Weights of a small GPT-style language model, trained from scratch on English Wikipedia.
Size: 16 layers, width 384, 3 heads of 128, MLP 768 SwiGLU, vocabulary 8192, 29.9M parameters.
Architecture: rotary positions, no biases in attention or MLP, embeddings untied during training, normalized queries and keys, local attention windows, gated attention.
Training: a variant of Muon for these matrices, 340M tokens, 11587 steps.
Each number is 128 + 24 x the weight over its row's rms, rounded and kept within 0 to 255. Layers, rows and columns count from 0. The size above them is the row's rms in percent of the matrix's.

# layer 5 attention output (transposed), 384x384, rms 0.16, rows 158-189, columns 144-191
size [102  98 104 103 100 101 106 106 104 101 105 101 103  94 101 107 104 106  96 106 103 105 102 102 104 106 102 102 105 102  97 105]
[[171  95 131  94 181 140 155 107 138 147 136 150 104 152 103 142 124 156 133 123 143 152 120  96 151 109 230 120 136 178 125 150 144 151 124 132 115 156 144 122  67 100 122 130 150  93  89 123]
 [164 122 134 143 173 153 134 112 150 109 149 156  77 138 155 103 126 124 120 103 136 122 122 118 124 124 134 139  74 161 129 148 115  96 142 126 125 119 146  84 141 132 112 160 119  93 137 146]
 [195 125 160 133 134 144 146 101 140 153 151  96 113 143 121 124 173  78 155 101 128 126 151 146 130 137 158 121 131 128 143 129 141 130 144 156 128 126 159 137  89 138 158 126 105 107 167 125]
 [133 107 124  82 119 125 138 126 161 118 111 136 129 153 130 125 114 158 145 102  86 104 134 138 120 115  95 102 129  98 123 114 114 123 154 159 113 140 121 133 159 108 140 115 176  89 128 119]
 [144  84 128 111 122  70 130 120 119 116 149  84 114  87 141 144 140 147 106 123  72 121 108 147 134 144 111 125 143 100 178 168 123 113 155 157 162 109  94 140 151 103 130 127 155 159 120  94]
 [154 120 107 148 124 137 119 135 152 110 145 138 154 116 148 124 108 178 139 140 120 114 115 103 134  94 141  98 179 170 160 172 117 123 145 132 109 161 150 138  97 161 165 148 128  98  90 130]
 [142 141 158 182 111 172 186 139 139 103  91 133 128 132 128 146 104 109 161 117 140 154 126 161 169 102  96 122 177 126 143 135 113 162 189 131 133 152 137 125 119 111  93 150 106 106 156 116]
 [162 140 139 142 161 129 129  98 146 133 108 175 172 118 112 129 116 121 153 102 116  96 121 173 132  66 126 118 101 107 137 163 155 114 140 109 141 134 143 142 158 138  94 123 149 100 146 153]
 [141 176 130  91 143 113 139 114 129 168 123 171 154 128 152 172  95 136 117  89 128  92 122 179 126  76 116 152 130 114 141 152  92 157 132 116 120 134 113  80 125 169 138 119 111 105 151 108]
 [113 106  64 130 149 124 121 126 146  80 113 140 109 133 103 106 135 128 164 110 131 134 126 112 157 152 150 138 158 104  89 102 122 137  97 155 134 136 129 120 158 144 100 152 107 115 151 116]
 [108 122 109 145 122 119 119  94 175 116 101 156 110 178 110 133 104 108 132 116 155 183 149 126 148 136 143 136 125 141 104 121 157 126 145 151 124 125 138  68 103 129 135 166 110  90 137 144]
 [110  85 123 164 154 137 134 136 112  91 188 138 112  89 102 121 129 103  94 110 155 115 143 149 179 147 129 154 146  87 130 104 138 129 138 114  82 104 135 173  97 137 126 131 146  62 106 105]
 [143 102 130 119 120 138 154 123 121 144 164 128  93 134 110 106 104 133 117 190 150 116 148 122  82 119 113  99 127 132 125 101 162  81 156 141 107 161  88  98 158 139 105 156 114 113 173 118]
 [149 123 146 157 113 146 130 107 173 119 145 111 134 145 145  94  95 112 105 173 185 122  97 160 123 110 129 102 131 127 158 136 108 145 112  99 135 147 125 103 143 159 133  98 107 127  90 139]
 [150 146 109 113 121 126 122 121  98 109  90  96 101 164 125 153 113 115  99 101 161 133 135 132  91 125 151 155 124 151 106 166 190 114 153 143 104 114 142 121 110 102 124 123 112 101 139 140]
 [117 141 104 110  93 122 146 178 120 165 165 150 142 117 126  64 142 100 100 140 175 123 131  91 121 119 158 102 138 130 148 103 123 116  94 155 133 116 127 134 114 133 170 123 136 117 124  47]
 [123 158 167 119 101 169 171 162 143  94 118 157 142 165 121 106 126 120 151 118 164 136 144 128 128  81  91 161 120 115  98 140 147 122 146 128  93  77 146 139 137  83  70 156 147 108 108 117]
 [117  98 136 116 124 134 141 138 118 130 126 145 135 153 115 118 146 143  83 166 135  92 136 148 141 134 128 139 116 154 128 131 133 100 181 133  62 106 107 115  69 100 163 131 139  86 100 153]
 [122 138 102 102 116 106 141 130 134 144 182 154 136 123 140 151 123 141 178 162 161 132  61 138  79 136 157 117 117 111  98 124 160 155 113 118 121  84 113 146 167 160 134 159  99 145 145 148]
 [135 150 154 105 154 115 167 108 114 111 111 148 118 116 114 135 107  91 118 133 161 149 110 145 183 126 117 105 134  90 157 129 137 127 108 115 133 152  93  83 117 154 135 124 131 161 130 118]
 [140  98 115 132 162 106  95 143 169  98 118  85 113 105 146 138 117 146 151 133 126  99 139 164  99 140 172 162  86 137 125  71  69 124 144 141 142  96 167 149 140 130  81  75 151 138 122 151]
 [103 160 108 158 105 160 102  89 119 142 118 113 130 122 140 160 133 145 134 133 127 160 115 108  95 112 126 151  76 178 132 137 145 128 150 137  90 141 114 151 140  90 145 122  90  99 200  99]
 [134 118 163  96 104  81 131 163 174  96 107 128 142 135 144  89 144 123 165 157 120 154 135 108 156 149 164 134 135 106 112 137 174 100 127  95 145  88 141 149 105  98 123 106 118 120 126 126]
 [134 114 149 100 101 127 138  99 140 151 155 103 110  96  91 159 149 116 142 155  94 147 136 104 152 101 158 181 118 117 135 101 141  91  98 149 126 103 138 137 173 128 138 127 133 152 111  91]
 [131 113 165 121 138 116 172 182 133 139 124 137 133 143 150  75  77 101 146 136  65 143 141 120 112 103 152 125 142 114 154  89 152  98 134 107 117  98 178 142 120 169 141 138 129 149 142 113]
 [118  89 113 128 123 144 156 188  94  90  85  80 149 127 121 146 168 128 148 164 138 103 134  97 122 109 111 130 135 149 135 160 115 157 165 153 112 162 124 107 146 145 154  81 153 112 158 124]
 [159 192 114 109 104 168 175 140 138 131  75 140 123 122 157 145 134 127 188 139 145 179 127 129  99 173 192 120 156  88 120 125 126 156 150  78 147 140 103 164 115 114 134 120 142 127 103 109]
 [150 112  97 122 140 121 115 133 135  96 125 138 124  87 166 121 145 136 126  87  98 141 147 134 149 101 131 156  91 110 142 171 141 157 121  81 120 139 138 189 145 103 139 180  62 149 100 128]
 [144 144 155 169 116 144 112 153 100 130  94 125 136 124 132 159 109 134 148  92 105 119 132 128 164 132 117 109  84 127 116 114 130  98 138 150 147 177 114  75 124 127 112 121  91 135  95  99]
 [155  96  86 126 101 106 124 124  82 128 130 115 134 104 104 176 124 115  96 122 152 125 115 113 153 133 143 134 121 108 141 112 118  91 141 175 108 144 116 150 138 102 130 123 137 141 127 121]
 [165 118 161 117 136 124 164 101 135  96 176 110 137 110  91 115 115 131  76 117 133 123 119 128 174  99 175 128 139 119 132 119 107 141 159 137 148 152 100 116 108  75 149 126 154 126 110 121]
 [110 125 150 123 143 118 127  89 102 104 119 131  65 144 122 130 153 167 150 104 157  79 141 142 160 112 121 120  96 144  90 132 109 125 155 157 126 115 112 156 141 112 108 129  85 121 138 141]]
# layer 5 attention value, 384x384, rms 0.108, rows 159-190, columns 144-191
size [100 104 104  99 101 106 105 105 102 101 106  99  96  99 107 105 103  99 104 104 105 103 101 103 108 102  99 108 104  96 104 106]
[[112 140 131 153 133 111 148  85 148 114 144 151 139  77 182 120 123 161 126 132  85 153 150 151 117 138 140 132 158 164 110 125 101 125 114  79 131 133 148 104 113 118 127 149 104 113 146 146]
 [128 143 144 111 140 117 183 135 167 142 168  69 111 170 113 121 130 127 153 139  87 121 155 144 119  77 107 188  89 105 170 153 118 139 133 109 144 112 134 115  90 110 132 113 103  93 116 129]
 [113 143 118 126 125 114 140  63 162 113 113  61 142 112 108 158  91 154 185 125  91 118  96 121 121 117  73 159 108  97  83 102  84 162 148 145 128 133  96 115 106 119 125 145  98  75 137 159]
 [118 178 110 138 159  84 118 117  97 149 118 143  96 145 152 100 104 152  88 127 112  92 118 170 118 136 101 111 105 143 164 122 111 133 148 142 129  88 108  93 113 104  92 121 107  96 154 135]
 [168 125 101 142  92 186 106 120 140 155  88  99 152 131 132 140 132 176 167 106  94 124 147 105 159 112 117 144 107 100 129 106 126 165 112 106 148 158 101 178 137 140 146 145 134  93 141 126]
 [113 111 111 113 124 142 141 154 107 161 108  80 131 167 151 120 121 144 104 132 162  90 115 137 151 110 135 150 108 161 132 135  69 118 134 123 127 146 115 167  96 120 185 104 142 115 134 129]
 [ 92 141 140 135 170 116 105  98 104 117 129 145 178 108 117 127 105  90 119 154 206 147 135  99 109 131  59 118 137  98 153 142 114 140  92 172 113 108 160 154 106 123 116  82 119 139 138 164]
 [109 109 103 125 124 117 150 109 109 140 116 167 150 116 160 159 117 128 139 134  80 133 104 101 131 103 130 127 146 107 163 139 128 123 122 151  81 118 144 132 149 183 106 128 144 170 158 109]
 [139  95 134 129 125 153 133  98 118 107 174 109 130 159 123 138 149 167 147 163 129  83 109 123 107 169 122 153 132 178 131 126 122 180 140 145 104 101  94 127 130 134 145 125 121 169 142 136]
 [110 129 106 178 131 145 162 132 117 150 139 129 110 146 129  84 109 128 147 103 123 104 145 130 104 128 110 125 122 130 168 143 150 172 133 147 132 149 137 135 131 113 127 142 170 103 120 122]
 [144  74  81 150 143 124 144 109 147 138 155 129 141 159 114 111 133 115 166 137  91 132 153 134 149 139 113 151 156 187 130 109 159 157 118 110 125 104 107 149  74 131 110 169 164  69 121 159]
 [152 123 169 122 105 132 141 126 106 126 113  80 120 132 124 110 105 136 126 142  75 142 150 116 131  98 110 154 117 138 153 121 121 119 143 150 118 148 113 103 130 154 142 113 119 137 125  98]
 [ 87 149 144  78 113  79 105 108 139 165 127 130 140 107 147 100 138 142 131 135 152 132 107 117 109 145 169 123 125 141 127 121 112  83 110 139 145 133 135 115 121 159 178  99  93 119 157 134]
 [143 118 123 112 112 112 107  97 139 146 144 103 100 121 114 133 111 100 135  69 145 141 168 168 145 142  66 140 154 153 154 117 176 134 142 172  91 134 119 157 169 163  87 160 172 116  66 128]
 [130 120 147 122  99 107 113 151 125 118 161 147 113 128 106 108 122 124 147 126 118 152 146 127  96 132 181 133 146 150 144 125 145 146 116 131  88 120 168 125 100 138 140 135 167 142 134 154]
 [139 123 125 167 131 193 138 122 119 122  95 140 114 139 133 123 121 174 121  88 120 134 133 138 139 137 112 151  97 120 147  89 113 163 119 111 102 146 139 161 135 102 122 122 150 163  82 138]
 [125 105 129 140 150 115 116 145 119 138 117 149 135 126 147 130 140 168 114 111  72 124 148 132 141 107 112  90 148 110 114 131 173 103 177 108  48 133 154 132 148  72 131 118 118  97 104 129]
 [121 130 129 116 166 137  60 134 104 177 122 177 139 101 115 134 122 137 136 120 142 141 105  98 125 162  95 126 113 101  76 130  93 129 144 106 127  54 126 148 128 102 129 136 149 163 152 160]
 [166 109 145 111 151 141 111 116 109  94 155 123 145 138 139 114  96 103 175 126 143 116 160 106 115  67  69 145 128 115 108 123 151  94 128 182 135 124 116 139 121 186 143 104 105 135 160 132]
 [140 144 149 123 117 129 141 126 176 137 151 120 141 127 134  88 101 138 121 150  92 110 122 127 176 176 155 185 129 130 150 113  98 123 118 141 152 103 158 112 143 109 111 126 145 118 112 137]
 [155 120 130 139 155 127 131 119 154 131 150 152 159  58 157 132 113 112 112 107 121 153 133 106 130 129 146 139 158 131  95 119 131 108 126 133 123 115 154 139 100 143 103 118 168 112 147 147]
 [152 160 143 119 152  94  86 131 166  95 121 141 137 127 149 123 141 122 132 136 118 100 152  86 149  81 155 125 158 104 103 121 184 185 161  80  82 121 135 158 136 132 142  68 131 105 113 138]
 [131 123 101 130 141 182 132 150 121 120  68 151 147 127 129 104 138 119 119 161  97  81 125 116 123 141 163 116 111 101 135 156 134 102 119 129  96 123 153 143 111 136 116 139 141 148 106 105]
 [ 92 141 148 138 157 113 123 143 112 146 122 140 156 134 154 135 121 131 108 141 120 145 173 102 109 109 129 107 115 146 145 100 166 168 111  93 151 110 119 139 145 121 147 138 147 134 115 140]
 [166 117 111  98 128  99 151 111 126 149 115 133 165 154 124 120 137 158 154 104 147 129  93 119 146  93 149  80 111 142 157 159  72 141 119 122 150 129 182  81 110 136 148  94 143 137 118 124]
 [ 93 177  66 113 146 182 118 137 108 116  95 151 121 157 167 141 161 139 153 111  97 161 141 124 142 145 100 128 132 119 110 121  86  67 134 136 186 125 119 149 120  98 119  96 117 126 156 108]
 [ 63  80 150 103 178 155 127 153  90 154 145  76 160 119 125 125 147 164 166 132 113 102 117 156 127 113 115 118 116 117 119 137 128 144 122  91  90 165  90 147  98 115 123 115 136 125 164 118]
 [151 122 140 182  99 146 120 129 142 143 137 103 145 104 116 148 158 121 146 141  91 156 108 105 140 138 137  96 128 141 133 180 111 129 126 106 128 167 146 172 122 140 152 119 122 130  96 195]
 [ 98 138 169 121 137 134 127 146 160 144 107 100 153  65 115 115 141 125  96 113 107 146  74 152 153 113  74 135 130 156 155  74 124 118 106 124  97 111 104 140 158 166 167 137 148 126 140 134]
 [162 144 109 161 132 128 168 116 116  96 138  79 173 109 115 158 150 117 118 183 163 122 134 139 119 107 138  80 128 154 145 134 115 142 160  87 114 139 110 154 122 118 118 125 102 154 145  72]
 [155 154 123 101  99 146 124 109 117 122  97 128  79 173 150 124 163 117 126 123 145 138 148 108 108 118  91 165 140 128 140 101 120 152  78 151  77 127 136 151 128  89 143 136 123 128 132 130]
 [ 87 132 179 115  94  79 116  90  78 138 133 132 155  99 153 129 126 121 102 133  99 138  92 148 161 204 112 111 129 134 107 145 144 106 132  78 115 158  98 119  88 100 157 127 136 127 123 118]]